config.yaml
num_hidden_layers: 11
norm_place: "pre"
positions: "rope"
rope_theta: 10000.0
rope_fraction: 1.0
qk_norm: false
bias: "none"
tie_word_embeddings: false
init: "normal"
init_std_o: 0.0
init_std_down: 0.0
lr_mult_o: 1.05
beta1: 0.9
max_steps: 6817
Each number is 128 + 32 x the weight over its row's rms, rounded and kept within 0 to 255. Layers, rows and columns count from 0. Numbers have three digits each. The size before them is the row's rms in percent of the matrix's.

# k: layer 7 attention key, 320x320, rms 0.0459, rows 188-205, columns 0-79
# q: layer 7 attention query, 320x320, rms 0.0443, rows 189-205, columns 0-79
# v: layer 7 attention value, 320x320, rms 0.0599, rows 128-191, columns 0-79
# o: layer 7 attention output (transposed), 320x320, rms 0.0503, rows 128-191, columns 0-79
k188 103:089117179120101125096149171181147145165147146126192136120090156154127119125113093103134112151125109100104153153096139157120151192160144130229106105178153096133160067128119130101158128154158165124176123081146173177168100094147158095157173156
q189 098:153170086142134084116074157140125124083194135057111152086143111067186157122066057197082152150078161186135134091130106150127121128138184149088053143112173131139124139138127118121072161141103145152177100154126077118132108134115098134102109201
k189 101:085131118123051148092144070149095117114075094110197170132124109110116132062157163144161103141083145136187121189128170151214162120182130141079163124150109156182139100149138110149107125154154124148128138163172131146106146250087154175104146135
q190 109:105144140112108178114077117191102118158168142151137158126108143159115167105122176177181117089124127063052133094146155136078157144158151103120151160096085140144137147245139097108153172171120160099118119145142129111129153077159181106113194105
k190 104:152082098181114154096085120182164138164119138043094053048168129150110118091140140124142146130144162109084148125101125147113107091139174098144188071147141093089079099151116147170105158141095113125154117087106076079049111153130046158132181094
q191 099:162148126133162169127193149146159171091148151099142152094122093201160165140148125105103148134150168136176135153101165120113081138194096130148100145166201174128075118169168131094099122114133115154075106118096119094165140122130132159096115138
k191 103:140139095128185098108150111081183187109142139130094123148113102131124131122139129161118100120165158159168164115171075116163056076086135128155141113147101112111162153167166095157087125136155135137095138085110147211101129121157131067129106163
v128 087:118109156132145138117114114097134143120143117126117123125179148107165129133144143141077239154079131077138182147147120106134118153101036154088109207167109140090114189128134116150101097087133110173099100126143125089137139171186131147181168082
o128 093:144134141170149186082148081165141133161076137145069096098092124143126101171144042099070150119161111141164105198102111134106117148166084100137093141085109155191122123095108115103088161069073101174134116152089134159126132061195156136067107130
v129 095:105064098069099120144127169132125090142123102156076065125145122123146100158163147120201086090113067146076099133127100157174111128112153083137101144091123142082130191089108085079204155175176100098136166087071118132147146169101061135125140126
o129 095:113104192150149157122115106080094149164116155116122126113135083134104146140157153120146156187157169123146089137119146142099188110162097141121170175148104075085154085111083122173086100047109160158125051125126081184090118137125137141123155059
v130 090:138100179147166169166117074113134164137069078087146105103146092092130120111135069095137089152101100160127149127102122160125161107155116159161066118138116126166130139146139107154158184108114213099098103164180069138080152103124092105132165139
o130 093:095083125088095134151104172160116068126124110142114108101137108146177109097147134203159087114158123139139049115118111137107127143093119087074117082174090164109157145140149129184158079149135122117217148114132162126053136187142194142165094130
v131 090:083116145151075136121137100082145189119123126091167160150162083100062110111101065123157143095056109105148111131168103097095117152149137056119148117166109179165137084135078201144081094089159164170114168071152136123081128102159144145198157161
o131 097:136167117091087113111112085130100106187131157136203076121115166142156181180097116129173121177163085163112127184174120131198129099110134142166183151102076176145152080153147100112169096116160130096083101124093133148132109146101140167132110114
v132 092:110061116141157114154142159157161088127107092177193123126065127155144071172095100108175120075112133098145168168164116168102181173097130164095107129063127096119127126075148141092140146141142119077137172131087200087141074123100169144116113105
o132 095:147081194141133101070103116141130085133070136081132148121146173150151087073179076170224155188123122106145122134154135094086151098157187159116109139093154167164101128123188121109162121112141072143158114123074144136032152176141077140207150067
v133 095:093153135106082109174174160147140125156154175153101125169132168136111082140158047132144115126098207158150122152124176126123102144120087097096169128135147145116118173158073108132122131108150138126135196131134116118189164043086112101136113156
o133 095:081126139109160136102162141124104129100141129105112098103194128177154132146128112134183139070115185145139136118114149106071147101110183152093102106178119160059149136079156150114163090100138098114145138088114063125090137168175144118144128122
v134 088:124172104121151106107111128132175158141159161144168179107178123133133113117170112178137126150142146090155124085135167082093084124169057155154140150095137123177115123175127141106152113071140147130158055112148107110171160114153114151133170194
o134 088:166101120086127168113160124112144148139149082128157146136138153133115173057158117080084150105144117134131125123137151119134114136150149116124131097157152222059202115105103177092142104133181130099137167119129133101118095134099150158108124095
v135 089:106102133102131129146150146127137193091150157083165108159157123084111091082128086104105075120100108151121063097138110125143094128112152152120113127103220215115129148143134161159101109083139113092142172128138093083172121147083125161165126104
o135 093:173143140160121152132144115128152158156020096139083102108157116126105187103088182181094066080158109080082099157145169101110169148119082075152159093156138129099128130132194112126084157080123087114039100134150153116089106107157079146121140100
v136 088:123155112111088157148134146189114153125155149138154112102135129142084104107103163145114133128125063154144097049123157142133078116149079176178089177131129139125079127165087131144102196091123124117068134121159109130141088154138137066106109155
o136 094:150163097114164097086193188149181060020099101129123121116160119114187167126105120137143151078147147098105157121140132088074114122124118108141152128186150187065059085142096197124134128134111171165176141053120134153040111096137136186141167145
v137 091:118088113101130117077102118140116126122100053103091106174122144138090160108106167054078102117121080135129144101103173116081113108149154148101115098150095163122066083118146088163128138143117136107105126137157115146181168090158093145109168202
o137 094:111114126138107141091139181156180149172151194146089104099109119133173136125128103143087181148124171094146120102143088148152089149119118164124096132141126170111161157132140104100050118134096151200155103107163131168100158126140151139115109115
v138 090:203156085099115106128119104107102097084132108137129148113114113160140119124087160103142098122140127137207138145118089077127100120100186143093096150118103110156088078115118212114136119160126136102085128185144113168106170138158106092126159102
o138 090:080111162126127082133142143109140070056109124127104106139097163131151116155190185132161137102172110095109168120144124145144167147137126206192115107158201071086074189096193090140113162121113116136153088080063119151170153082104173089134132179
v139 085:053123116114168143130045203109126198109143137087116071066145127165168131056111147130108173095141107111081101092168166180102136174161115090136115148152077101143177111133131124189127136116142146132192138124133076139207116110102161096059152134
o139 091:178173172135117159164110138133167073127122141087136145152174132096119171177157183137085159140115096148102081121137108150164152131132164174179105137121184147059211110122100094064146173150117116128082144153101180115139143167092200121084085172
v140 097:178154112132117126160090144142110160091164150116151189114167107096086113119128102115088115097120183163166146060129157103176159118105196142151124135166123126094118146134040120148140072152107191125095113089188083061189115097174150181120165152
o140 101:152127097102205050079160145143149127204183112140098143160144109117116148140062113134086190158123136113137141120136075139132141107139135160142133075167057135104115117115191129135073128088107096149123138135114064129191077140126128142132151113
v141 095:111195071159137156111180119096141161108101124126100053127066102014101172149079077088096116100100119113121117127144090117085154152173141120109121183104133096175085163145079161042108144168121124152061167129172103107153152195115144128142085137
o141 100:146108126102111133135115132124156141155154092142120107117147169152166132112108123169152085150196229146185133149142142057150107161082114116122128075098152177166017092132107139169101133117116123141113092066071078107127140158212120081153131121
v142 095:094121148130111131078107147150168103134094110122070135091201116125170141188116114095082085148121154144133137093126173139148136080154124150164103147161145178108155115144040136113084132076141079113093106100182151086125122120084140093114145088
o142 097:166195127079171101167160149147141114170176196131099142111138150188102135124118140144119179136133129091140129113084064174132123143108118130090139093169069153070076120144084130101167073162078117158085076087172039115133111085135106199068112145
v143 085:134103105086124147162092142206107135101140117076197106135128197136200130149116152136125105164123111165147142173139105141091167166197054073165125126089076122068075108126145112118120120177141146126062084098122199095150118165159130075114147127
o143 090:154169170149146150093131116118158143129158128147100155100137185151111083162132083084175146102164125130088091127088114116108130134157119174117150130129154149163122174123053151112095166085089135123158153133075166139150164112166190159116083135
v144 091:124122170149123130074144180097200102147194121100116125094132155178194132179150146127085083131124145178128079106094175093127171186098127144132082116150197166102098111082115117195098105071108137114128176053139146145126108103149142119089122149
o144 096:175128101169147125139163147161179118103162128147069152108147095117146141111104126148069119084154081127142119129084130158187107143118151093116118129105161133109086162185094121083090178161108164134118123147169112113142119085105114137081107062
v145 099:156123134166096089042168119155126114079191123135122083083026134109126119104112113155117133136127137172164149153117084141137126101082154130104124118161147177080132176095167144146116100093165125158141082087096104141123159093151148113111158223
o145 098:161113110131095178130152183143165075127126176078112183156133111085139188146040211148088121165156140136137113085109125091142135112135113183142096127087080176138167170097110186126107097116119157105154091121135118144159144128103133069118072100
v146 092:111107128126155144114126097115115169147120125181088088080111184189133095101099132083158164066128073117100096167148082133116129100151135121116126146143108111153094091073155120137136113124132137139091094142129107129100166116124103202055170121
o146 095:134161114082147130160125126155107086054095123152158117159189083145114136140191081178136084110145156095152096157133142139089097155171156065131114127119122155125138118108151099122116148132124101097159155139126166191131110104178087064076159123
v147 095:168166090099102181125142122114105154139150156082135086129159118134111105110165131131129108134103169165148097107101110107123150187106169172135118063163154149137127065143173088148119057089112175143120103087123122163151126157126162092083110172
o147 099:182110151091151090166186113069153105082141096098185111178154109119178142076108061089081089150142111158135180126130135109180051149090101105155096090161126120091154119119141163162107133155139115099223132163154120141167123146086177108133136139
v148 090:111168097178080198138111189063134121111139100133105101145167173104122155066117120183079154105131186127179108185109166090126071104165111153196114104143162097140179129161169116105110112185175146128135124094080154152119095111127064163115161110
o148 094:089133142138138076125095107123100142129108129057157120175119142142134080125072090081088092127114121112096128135139109132115158130086146102139115095063105157113078101156174111135191174045155145119121168124129070119077179148132125103140181140
v149 096:062098083121114154103139106141179150071168138107100071116128087155131118160122121147150125138163105106079118150135090128109137113148179110136201108121158100158089086093114156110123146156136092150115093082078127173163179111099206159126128103
o149 095:118118172041081057158126134139106089150134146166113132141187128030133106152135113182094149078144100147176162110122169125129153125130063175093094113142133066166187150138115113056141130125152148076134099140101139153166119133182141118126138099
v150 091:107139100162143158151080136137132100139176116087068127159188177132104078144156120068117114139072071147132088097109106140116171058103100110178134129127117135074120101151148094146129121106151166144078105119163093128144129112141122201143134142
o150 094:140132126078120066076129141123088112134209154128128200093124117141157129165144172171070101120087059113150080116159066164155124143136117146106143052118129063100139132153165141120074120154150109140105150136179096167145107088086090093131141149
v151 091:103155100219102154161061116109140191106053116140110184150170135158105121116116195127115187160075156124119095128215190087158135135151143156129114112133144152147130119142107134118142124119066140115106120182116166123111178147124091088117076091
o151 095:090108175144136147101158133173167132096163119162206119080133130117115089180100106101081107139215096120153123203088128133063151098176153081129162167135120179114090162103113111099120090144113140163111124119091112129114157123142142081117153090
v152 092:119049135171145114093078109100159157133128108118139116136111112043144149147115147145084136140101110144208138054158100129093210098116127134128114151099119105117095099101088183219164108166124173146129114150154117119108166155133175115126141109
o152 097:111163119112171161195101132152134113143125142102106137091127161146141089114104144131108094154068128174178122160094139081181104046139128114138111111172160182153117166084195129075114126093120111141107104107129137158169196122176113105147136119
v153 087:086149211104152140132150141128140122162092143145202122092140146085129185083116131114116145099115164131075155136116075154099145126125166168184108150147147158133086123165040142107098188126157146112116139153101147133119065111115146141104111150
o153 092:138101090108130128146121084132114080164115116136100130120101136155142104179088192164093149148151134145133119113147114088135124146164143073076166117080115108076149109094162087084132122158069056132100053095082143146103132138119187144140120133
v154 088:090152141162163125143145137139128150081129156146160117100164157133165112170185121058183155154133065108121125191178142131135130108076178117086171124129125160109083177147095158099163166116144093111158123140159119109115152166187087079114094103
o154 094:142088110092130076075169132121187076177119125131139140122117143105080116127072138142104137141096146198147063125128169128140137155184111103151111122106151102145101108091119141176094103181159160139093128104149120100173112084086172134153194135
v155 089:174118155133195122124133105172115139077134157155076097179101174181152108106166160126103099122123084186119136132124136121098104160099119102167149088131155134066166193066114128088121149132088104108111212176071148112113073147108181120112083032
o155 096:089047118197133163171125114132094076141043168099144119037125110139119109115168141137163141162080125185158081113173082097115129143120133085120126121078125112174157087112126105187170070113163172102136059140185153126110159159156068129082124189
v156 089:086155152092171094110137104106142126120155146147041124111083137051164151153148072191150171120132099105099131173075098166117130087168092134158133057128137099145077154180108139144096103144092095136097176149183128132135104196210154133125093128
o156 090:140126068079110119078176138175143119122178059103153129118094171190069080138100139066134045069103158175155116057179160147098126151131167136130109105166150174123104113116125086129180118175105136173098150143117084144138128087100119109127129139
v157 089:091104119110121119100074079127226100116198141103167062139151093037087108125147124095150175115190135132156131143179172171103193103042072193091140177166135127133130141083168123093165008100124085136079090176117137136111172216134152065081155161
o157 090:167112149145127044141137155082112145151140119098156172032120159166089139070128142138117106122104089077206140105193107146158137136132157158105166140064132151182159138077091130093097135117110173123095031118077082133139103074129131143150120106
v158 097:114112066122099118170122113141112158067218105157119157152070118122173151176180139105128120138139104153113151094098138158051173169076127141117086146162145170133102155132164181155172130083120110135178074102121047117126145079113143126158154169
o158 097:174166119145146127121138173097143116130140142073167135165109106089104192186095094092151147144111132148168132097125135179141176123075122155127107162095172166127109183159095089181101148184186065135103135095109146132112084117065086111096094069
v159 098:174132165079113171130070090100186138087177124149115136101151081138074070066061161123141116111082160145150111060150134142198051073193173137141126116108169104111123129103116118146129119057096181136135111116211134163068174101125170101155162146
o159 100:119134137115112091127111181110111128152153128120162129220093123026110161088114143132116141181151128194174108117136060072183108159138099128164100118146143154077117152134166184156082082125134138156126179135113083108169131109129104089089098099
v160 092:162088114141144163113148117133144138146121157151217107173113093109142119165119113159126106126068179097045116105116124138137100131174083152067125146094106127113135159161090159112142110102122080166108130188134061159131130183136069133122113143
o160 092:148188166100143100043119114140127185159110080106086138073091083101093136123125182076061078090108114143120148114161150128131111075047125103106181083142146135154124106143200211132117098088064137119144129116141200116133103121070096113044125159
v161 087:091154100128140131137159115107124114136139091072095127156151155134141139154066136192159134128163141164146194094117178140114115111117150152099137098148110066092100109153106141107109158119119169123121128119078103163122150158123158136080140106
o161 092:130079158153155118159153124176107106194161126152127125085110115174156101165165166137161121129131143133076123143060122115135121201148147098103124147134072139166133120121121154116126160197151080063162127090122131093129111107088114154115130128
v162 091:117184103180152146100106208121133118127171152125084155122126045189110136102106136117072140186094129112162146083142122142127048118141102135119089131132142156103091092175187185139124138112202140126139095158176131133079168150098090123194109120
o162 093:176188105111101143124140094178137106119157143153179188186142146050151119189164099198130111052140153157153114102071115133139140100111146173162138122084108161103104137088122170156129133136105134148171113113183114123087096095215111132095160155
v163 088:120053128149149199110131147105089112110100082079074126087107142088082145109167190110125079112175093133202156135125184158160045205088147170197126030146117123102163154193158116139161169079140130184177133170155113127111129134158114104106153175
o163 091:074109149175119172077102162103070128158181186119155144110146089183186142166123105108090147122109128105074136133169088145147121147144114119147164075108180135087112167108108122153081115188111095128106136124135144118112141119111115096158104127
v164 091:090114124179133125150100151143156145097087131164122141119148153139137158144129151090172116199087193113117119130106100106078117133124128162121153115085188126126115117145167155154107142156101148127097165188080140123096167115163083141130131099
o164 091:117164138041118157119147125114159166167142125099121112095136156074128048143169117140142094115151109100106087130119205185135164196155140121130150106195062138116092147158078127165125118158175145126084103059127108207120107161143091048134165131
v165 092:068161114182110134119039176138140163150124149077139141133143147152125115126139139154194131174132174157114192129117120160097107188092161154088125122090140099151152139067076105150136137158121150128138193105136128111200130118102129051113121117
o165 093:105150171106167129164210132112093135170114060200174187110123142099099159102111122149108153135103152120093141131142172104111126120142142084191130153130089166117109157169101121123138137121133133095118116105072101153138131153055170096119193188
v166 098:096134127116133080096084154062106138118154098117126101151081117171074106096098176086082114121198120103095154114101135105105087109126108084127125211188086102062131136112063134107158107127159125102173136044107174118131150153122183104168155154
o166 096:131177156144135118104158122070124069083133119113134184116148139106159126148124168127139068109080154114173101157120096117188135188063146123176118139089140154130097175075139107159155130125087144137050149191156139142175089147087131159086071113
v167 086:103126125119159163167115139144139120109146143131152122124193184164158169151075123163106130096111160160146154170081105050118150185143086180129138135084138109128141135125098147121118091109166102053137132158147074125218101152106092166141087163
o167 092:172168112144142114138103119163157149156132109181111080132126100171100164166144074090106161106082101066118118166130202176151121144100153215176149121131119166144179124133177159133096058109089158142106175098121109130124115103113153189058074146
v168 092:094113069063146139129180126101137153102074110111106155097142035109120122135126118098111112143101132131083158144118111122119110086170093115068156114170120130104159190154096141109153150135125145083138143146124116128110097177148149140130132091
o168 097:147137118173115081134119085134101101086160172160148106087054138083109102113166174180191109121162162152141095149143166099105107113102123088110127124128081126167088167121111165122144126071086064162101140131106172106142123180095093118083135111
v169 092:119113088076107062093136157145093078148098137143169072121128100108144093139106153169139099139151116100135114144154169064154163171112140143144092117134095149106113144099137102143089127181107130159137111125140159062112119178056108170145148119
o169 094:140119151175115120084153088137110174124061122110098108115066148164119143135097101129134141135149157140145115138092168151111099153135136142155133151079175137130104102136148174163162118089092111152144167131109087159196128179077106088145117075
v170 088:147175106063135177148114172150164101074197138094121080081113148175150123172111191105058174152055118100149138127127113103120093109127131144118103165138151083182120082095138142097154123077093132112140166149129104103110130123135091108132137155
o170 088:138088136161164139157154098129104043098109130108132149193112145085119117084077168125116104135170135197144129111071111160113079174096117132145162152113130153160157121119144092137085133102128140155108128132088103112125111112130146129136102175
v171 094:157170140109154177153160113112120119071112156093133108144145159104114145172089105113106118145129120127132099195108055124180156099089098141096126111128100148123115092147157199159130120089108107180123086105153114124150146130103167139105131148
o171 093:146065099125133122149108153123154122095098108119153157115126079128108163112106109140115142075143089116143155081182119130134145177132033127187160125161113114159179123142110143156139057156112116138129089145168100158110106173131094098155140091
v172 092:095079189122141142089107176078168188114154122155177107185092189150087050206102117120106113126151125122172123106146112169164100093119144115084169105097140059167128127159124105167127137169122184103120180115110116129104074115135101084101129131
o172 096:103169121128151089162104149194157134122073094126144170113154150136146148109212204121153137180132098167161084146100153099103120136130182155131151054146185108146155132181137099149098175150180170145162108165122183093107134214129143124123118151
v173 093:033108077159184077130149102076129104165172094150148112164162093133164116068155108169137137119136130122115128146121098092200164163129148088156145149151110125101169134121146094175193096097082081124100123124111126097124120138136095171151081127
o173 094:132112113133102157111114161112100073230132104113116122124114114140115109142175067116202141050134136129124092083110106130057150105134145144107121086136157135157146134113131118067136146162156119115143146157037161186167090116115112085092102159
v174 092:117127169158137069155199105078121146112127130122195081096109126171190151076119209097138138161106149150097110147151181096108092116086151141122154133088111101103108119145127126101099107136153064083087193155086158137093143132122132113064164105
o174 097:178069050134169106175169115121122118172126179130114133103101184131085102138136122110173130092126133102098146132059143108118116119140098074131154166130197166140118085136159187047142105097207095119097105150139127191114110166046118106179136084
v175 095:141155162174167125120091113189149152058125113172105118142141131126153197108139119181137151097139167100097093128130111066163112151086103100094132131131170110155122157120207164120152182192146123158073195110141119108115142133064089142081141151
o175 097:129116127142082102129173099116104089091129197156116135114171117140159090140139043164124090134102142141130161102095217132101116127173156131117129150103077092098183114090099123073146125115156135095166181083146132172123136107128117134131187115
v176 090:158113100201120056138189151103134155140183158191089161138082121102089134124159109141097148180136101111132112110073091152173133127144112118133119138089081130175108138101100178091171170098068123158066111131167148126100109129091124088167136159
o176 096:146072077121090173077103090139127100159137112106116172204149133114141136153130165137137120100142113176104111116163107080152133161151150118107091115138087139124168086133152074141158139145119115154123135103124099179158109152164168154136126093
v177 092:119099129086123141115136126168160118115083132141159121159154114158114131206126173147179102115157164151162167113106123152171132119144156154170112036164130159084062104133169108200121152159122132154127160065103089139119108200129083120138123110
o177 092:100160120077132156108116173122113136125209159106173163135082120137162118095135135124112134189120096128135132159105129165120106087161126122123172173104164113146086104098099149148090106146127083154143099175130161138089183133130130076170131113
v178 097:126166143130093097144152167061159124137149139133111045172188151132150181145144121124185100147149144137138045153171146135128083128142185057190154155142117081120111104089166176134121129160122145050147108079112040148104097191157152150107099139
o178 101:155118089123125152089091095131168113204146069123187162147141107144100106168171093087130141096083132115122146082106094156156136118118120103129115107139172136118077117108153120065165121114129171146035066111137134119109105082147131150148151189
v179 100:161093127115115139110170182063122151078129165178127132106183015149091142137153117109101131125109102147129155137132156097118115062102115123167086153132098132088154100068112115103123176101103089157113133144170107159133144122112113157114139159
o179 098:163114094147128151102069114078115141101144148142079164122158109113119131072145110131151121093115122146125156108132147163157132123124108123118125170098101149057133143116194120125097085150109130173088105105147165122094132081142132129143095121
v180 090:097069118161169056170123108133139076204060089144162154167167104102158081081163141089165132111108115173134118116134051037116177145106095116184170078137148166152084161092151136043104117117152132087153132143123134124090104114163091082159124148
o180 094:104160096113105149089096143207131157169126161058176176163084121127134148160186112124133115142132175095134164173147110129101078116136105134143123134113138132116170107116072139089148078126186078119081128147067180166119140114127143199150173143
v181 096:136121107132157116102156111092193121143088106138107094148095173081104095145111094192148147160115145092128133101129076122142102172112108081085161113096136107156090144127179118162119133143163132174177094098104132183154139163127101116125092149
o181 096:124119146162143159160138162151117115167124120093162073141172063194130112098127166058198158046146123159167115147094139123085100159121145107108194100110183154131111098104065119155076096141099121129169176173125152137109138114142141074137144125
v182 094:122163122094123168074123138080191183114092132109146129129110081179136130086144102184098141158123163152127103142100093166115103103101130128118122131155150118133174083169174126127079135107128116133090110181151056126161187145126119093214170126
o182 094:136114098133039146126096106104112111131166138102147121161169146066117161120096111125097110074198104105126156158120137135160155116064174129116138113116097088110166137108105173160115156132133159129167119128158153109130120128158132130105121102
v183 090:134121166188118059100145106115128101135130107162121157151099147072120175145099132125159111147148137073074156133120158151095131103097178102174124101173123128129221114149207127119063046099113166124113144175150181109134140158093167153098128178
o183 095:168078063107082129113136145166113131111144164081134121112124200140104140062116175090104162170135158131137105143142122095156080039110111100160080156083089134172088132095124131159070128146120123097129120123188083132151081100148132109116161136
v184 087:073152140133109125126122108128134133094142119111131161065156133188133137098170058093118129098122104113179130130113151093101042192080089206172099123147158098182069115156187135170211112109108111134162137149118156143135133131053169111110076156
o184 089:130189145130142121159150207148146123094182133144140068181109126171065148092097124142102111114135145148091092094175188157162117088102142058122084103085161108111144126055111118141103066112142132094173199093126162101127120144157088169148046093
v185 093:172137099117139202139148124191156157091111110189103129174145081155105161173125167155192172144152151109045125155142127135109175160134144110152134138100092119154000112164147163131184112150152097127189140107132107106132202150156100137096167115
o185 099:153141103151153151188152163174147086199111121153157121104067167091133125053115070075163083109090118186134155162166129148131150175117083035144128128139118100170039184115097087135135134107178066141139118202160162165123110154164113142158119123
v186 095:194154133098124115125071093148066108116082117148083090148148135093096125129088096100083132123149173131120185150114118134106082110139123158144144139099118125218125133067078111075106125134116146134191127215129087089147138117131142136137094173
o186 096:087108110127153144218147171133106188123120111140104114145081178174136118140192111125113138158106138105140129156143135168105209066127121112120089114074082134140103170181184105077122116098153143121139118121132110157126124106183097157117118124
v187 091:111171169129042204105101136112128138086125076087155179178120126103112104163170163122101047118076143144104161138165152082102134082151090086170155081112152149139146093056148177180095116113169089045125142178150130189183101136115178217134131138
o187 092:129119138155093119102135172160111121114127180162160135069136155098094154155093089099188097110147083171084145084093101155119146125089147149123160080143140143173080161095082116107125112106113114157088074110142117096094122126139085117128127146
v188 090:122166133179125059087173140210209160118162150133111176148134192147087133122145108142158152143148098165111179158095059141145108126154129086138115123155125118136147085168115134128125090152139196124121145133156126106100151113096099176152200141
o188 095:108187171119121158182152102104172129066172131110164064134123080109104098098143129226123173089164135162113130123180075125091122102153083172181108092121134172134125132130078124149135147125151110133107154088168125133187147105132137164094108121
v189 089:035135124203109078194130121095142109115182050093139124114127094132093066137139130163240133144079090132080137101111165114150088164061118078045128114104130136132190149074125153113089155132133127102158101123072139178118129122088045116144086097
o189 089:199093117124104089106196200049147108185115136157112073111115133134171128101128119171117140085128121162076135171121103174147116119154140189132104181105189113121119150066153083109170039095128034116154140130090093141102114114115082101102147118
v190 095:169103151155093154132113119132128119142099117083097131129142162135120069115139106143154160146103134112071123154100148125148161151141102150091128100156169151110075137120188091145143118148108134078156118094087150138153108103093130169134123101
o190 096:038154169123180091187112112102140154203089073121140129122140078168113125120097135137114043113152161158148088124099092125103163115107161085156174139176138072168106139073067154066167123145159170102144171094158147186076115198176121134150171070
v191 094:188099074133065140148144126058165080128185226137076158060141143111135176111148132090151077148125136140135089141156123171167103089142172112113105155054155124112072100156073167186083153167110134133141122078088151164135129152104164110137128106
o191 097:109183135115108106124189134125128148152150104130190131087179120094140124159084143160108165175154157194137117147101107114132120143105171138118143048152129103102085199151138099120067147108164144182075064148173184067147142145203138177186136129
q192 072:152124149132141139078169128124144152102100106153123128207076058093118132167122134152121146104111093153140178122149126143040134065123136103106135174181104089137154107157069122112169179132121130083136125096127119154073115142120122151122197126
k192 071:103124119116066134119136122150125178145160129091160164087163160131130171103109122166104112089188136128091145154131150134125163148086205128109090141132170142156137095111170117142128074179132115130135067126093137064156137136100125131177106104
q193 071:134127144122077139150117123127088081103138134096113141091138091101123173107098111067163122137168149100184125117160125070109116086162155124122168119128104175177166115110092157173131111128106133135139130186055144147118119210108145068105067103
k193 073:129127083084133116159203084173120176141099075171140176158095123084161115139146147149130088182075133132124107130078107123090125148114081110145138097121093109135096106094152104101096174120127174143146119121101155128114130127151092123164129116
q194 073:115227099178106139125117138160112193162126103152136132194148112151182060150088102112120106153134112142118103068120165134158195124178130114096162160043147157116165169136192145104158160126142125096134095126142076071133184095143101111194125128
k194 076:202099121160171132113128174114153145149101194118116155088140146120131120090131128111073141072177145128156127162125164150167155128046083074155184096196059204087135111116073110125160087149172153136125155161145147130136124171156121160101181141
q195 077:169102132174094119107135084147159066137138140062124092053106184067107132106169151126124129086087155141098106139132075145123115166014141076101090126092171137135098109115090133112055082150120139071169139074096093070164148120116110138139166073
k195 077:075086142158154122150129155122066115137141099121140139175100085177146166111160140194160225095144099094137098133136150176107104057194118159153130092167086116142143173162157103140131132082095113128082174135079177131083146121121185128144128146
q196 069:091151180107158133116119144175149186095145111148125094122061131136147137152162161143104068150104124115094088135108128146111145191070112139140085068171116083090156133179130112136087119109117100152156168117112175120104189122092107146090112126
k196 073:142173130129110084092149182120165118117112163090069141120119130073157112149103123167106150175103155099146142134150166094101124090173113099133174099107136094148113132133145105159160153166150119095127128148114087144102134075129086146112128202
q197 082:118104133105111108151087125111149086078152179115153143133116117154155115047119152170113167163119118136161087144123169155113117122131097124171128118151127093139083125161094032168155158159144099094134157169140112156143144111093178176122169175
k197 082:109160124117110165177098109112092084124153117165111106163155136112107181151131118127225153121099134135108135110107098124136145112175084157079132098083146107151117099138174155127085120119108119169140141083080139105141098110099137135142063115
q198 084:137133087100112121152082102113131160091181153150142139140107143160121152148161030146147181166173129090163107153131106139100108103142101145143100075143139146121129138190145123103139137157105141133189150158132186136072144173155148166120148123
k198 081:098131183166153125141113191148099152115122192196091132126104125102111118091127176162189125149157113067111113124163142133131062089080080170133172125141185098135164110135163124189080108101109105114091175130093108102154137116117078147134062172
q199 086:081102131106118105095126067142185104085145093127167152136112205168172149103132117144156135118114090134166134138053154133173148146107092140188122049137115131092116117148136081144132095140173128074135166162129194104071116180135123129134117137
k199 082:119173144122175149151083125150103142096168153142149124148115161137105119124170159082230141152122094145120182104103104128107115144152168136112102093076138121113089134137170113139136199099131141115151110103133103140124082121111075180154181177
q200 081:162129127141076157182127152098100117166115122114124115076125116098081158161088125171171110121141139111089164138117103094164095121134127125084127208106126114160105137131106176089090087065125165140113104099159028142139112143092119118145120085
k200 089:132081101155100125112133129137163109093094141102178083152152134140112134147137135098104090105160169197131138160113155137142059128064156086098151139065137163098125080082081157164141110151068119064084176117105205146128150135118107090109143121
q201 094:166166100188169170182077162122118120101166175122114073160138148158106187156122130105115061126179114101125133132114088122112162075158143122175098136129112028097154076066069146193170158107098097159135151118129126085124119144117103130086102168
k201 090:122120092109115098129175104147177179121126152125123203082143082101122129119125178112118179087111171125222130153115147140089165140129154123143178134100107194088109119103179125151132186164159187129097167083103184133147146086103181094124158132
q202 075:112162137102088172160186056149095177159119138112114094140112137141110152142143136137149175127141137156128132143178139155134182146081098168097171175148114124138109192176137141122133108081124116145131100099088058069109113146091113096183139132
k202 073:168128165163150185137081195082092116119134152181100125165108136112114172143177090083192140156108145100116132119109111095109106110154097205133057081132146101126077093130127115113146163124124136120132107143134169203159185112155095173105164132
q203 081:090136096089109126081134118094188149131140165105153150149077098118099095122109122094111131124133173187138126094122111116116053158116176050183121114122171078082147110107152176091140105060142104128127163113068144180058133164105106028157132094
k203 085:117127156123180131124128199152051116093134185139115115112168101166115097153156099100132116164158123108151199122112149209122157060153037190166073085170101108168095092152125115122128162120107098098146128159109178129171085071127089149091058121
q204 085:099087094178119151177133162151068137118187166156123079149180106170118169102122133162169163143072116105094120081112141137086162121077109141095149164129183138151139140114140084099106146144138179172091109164162102105126145132080124191118136112
k204 087:147116146148085073127160097108148164169117134099166095069154102206113102117141169181102157151113113076171077174137136131148147129114099100086136160124085169146088122102134127106127100116131083128090073106105098129143202182124161132077147163
q205 101:133136135139073131176119071128167186207134152144126122132069121166087106167172112181111140144138188126122086091106074153149092099108140114133093202081206155151124136151166145102148137144089066198117210120091098194087138147146155096140127094
k205 087:131120139134144136120140197126153107126161110113096094062140110177170102156093106146109155104160096136122097159094169157140068127157095127103066095152105218122186079112068123050162093183160124078108079148227202121119155127118101136134119073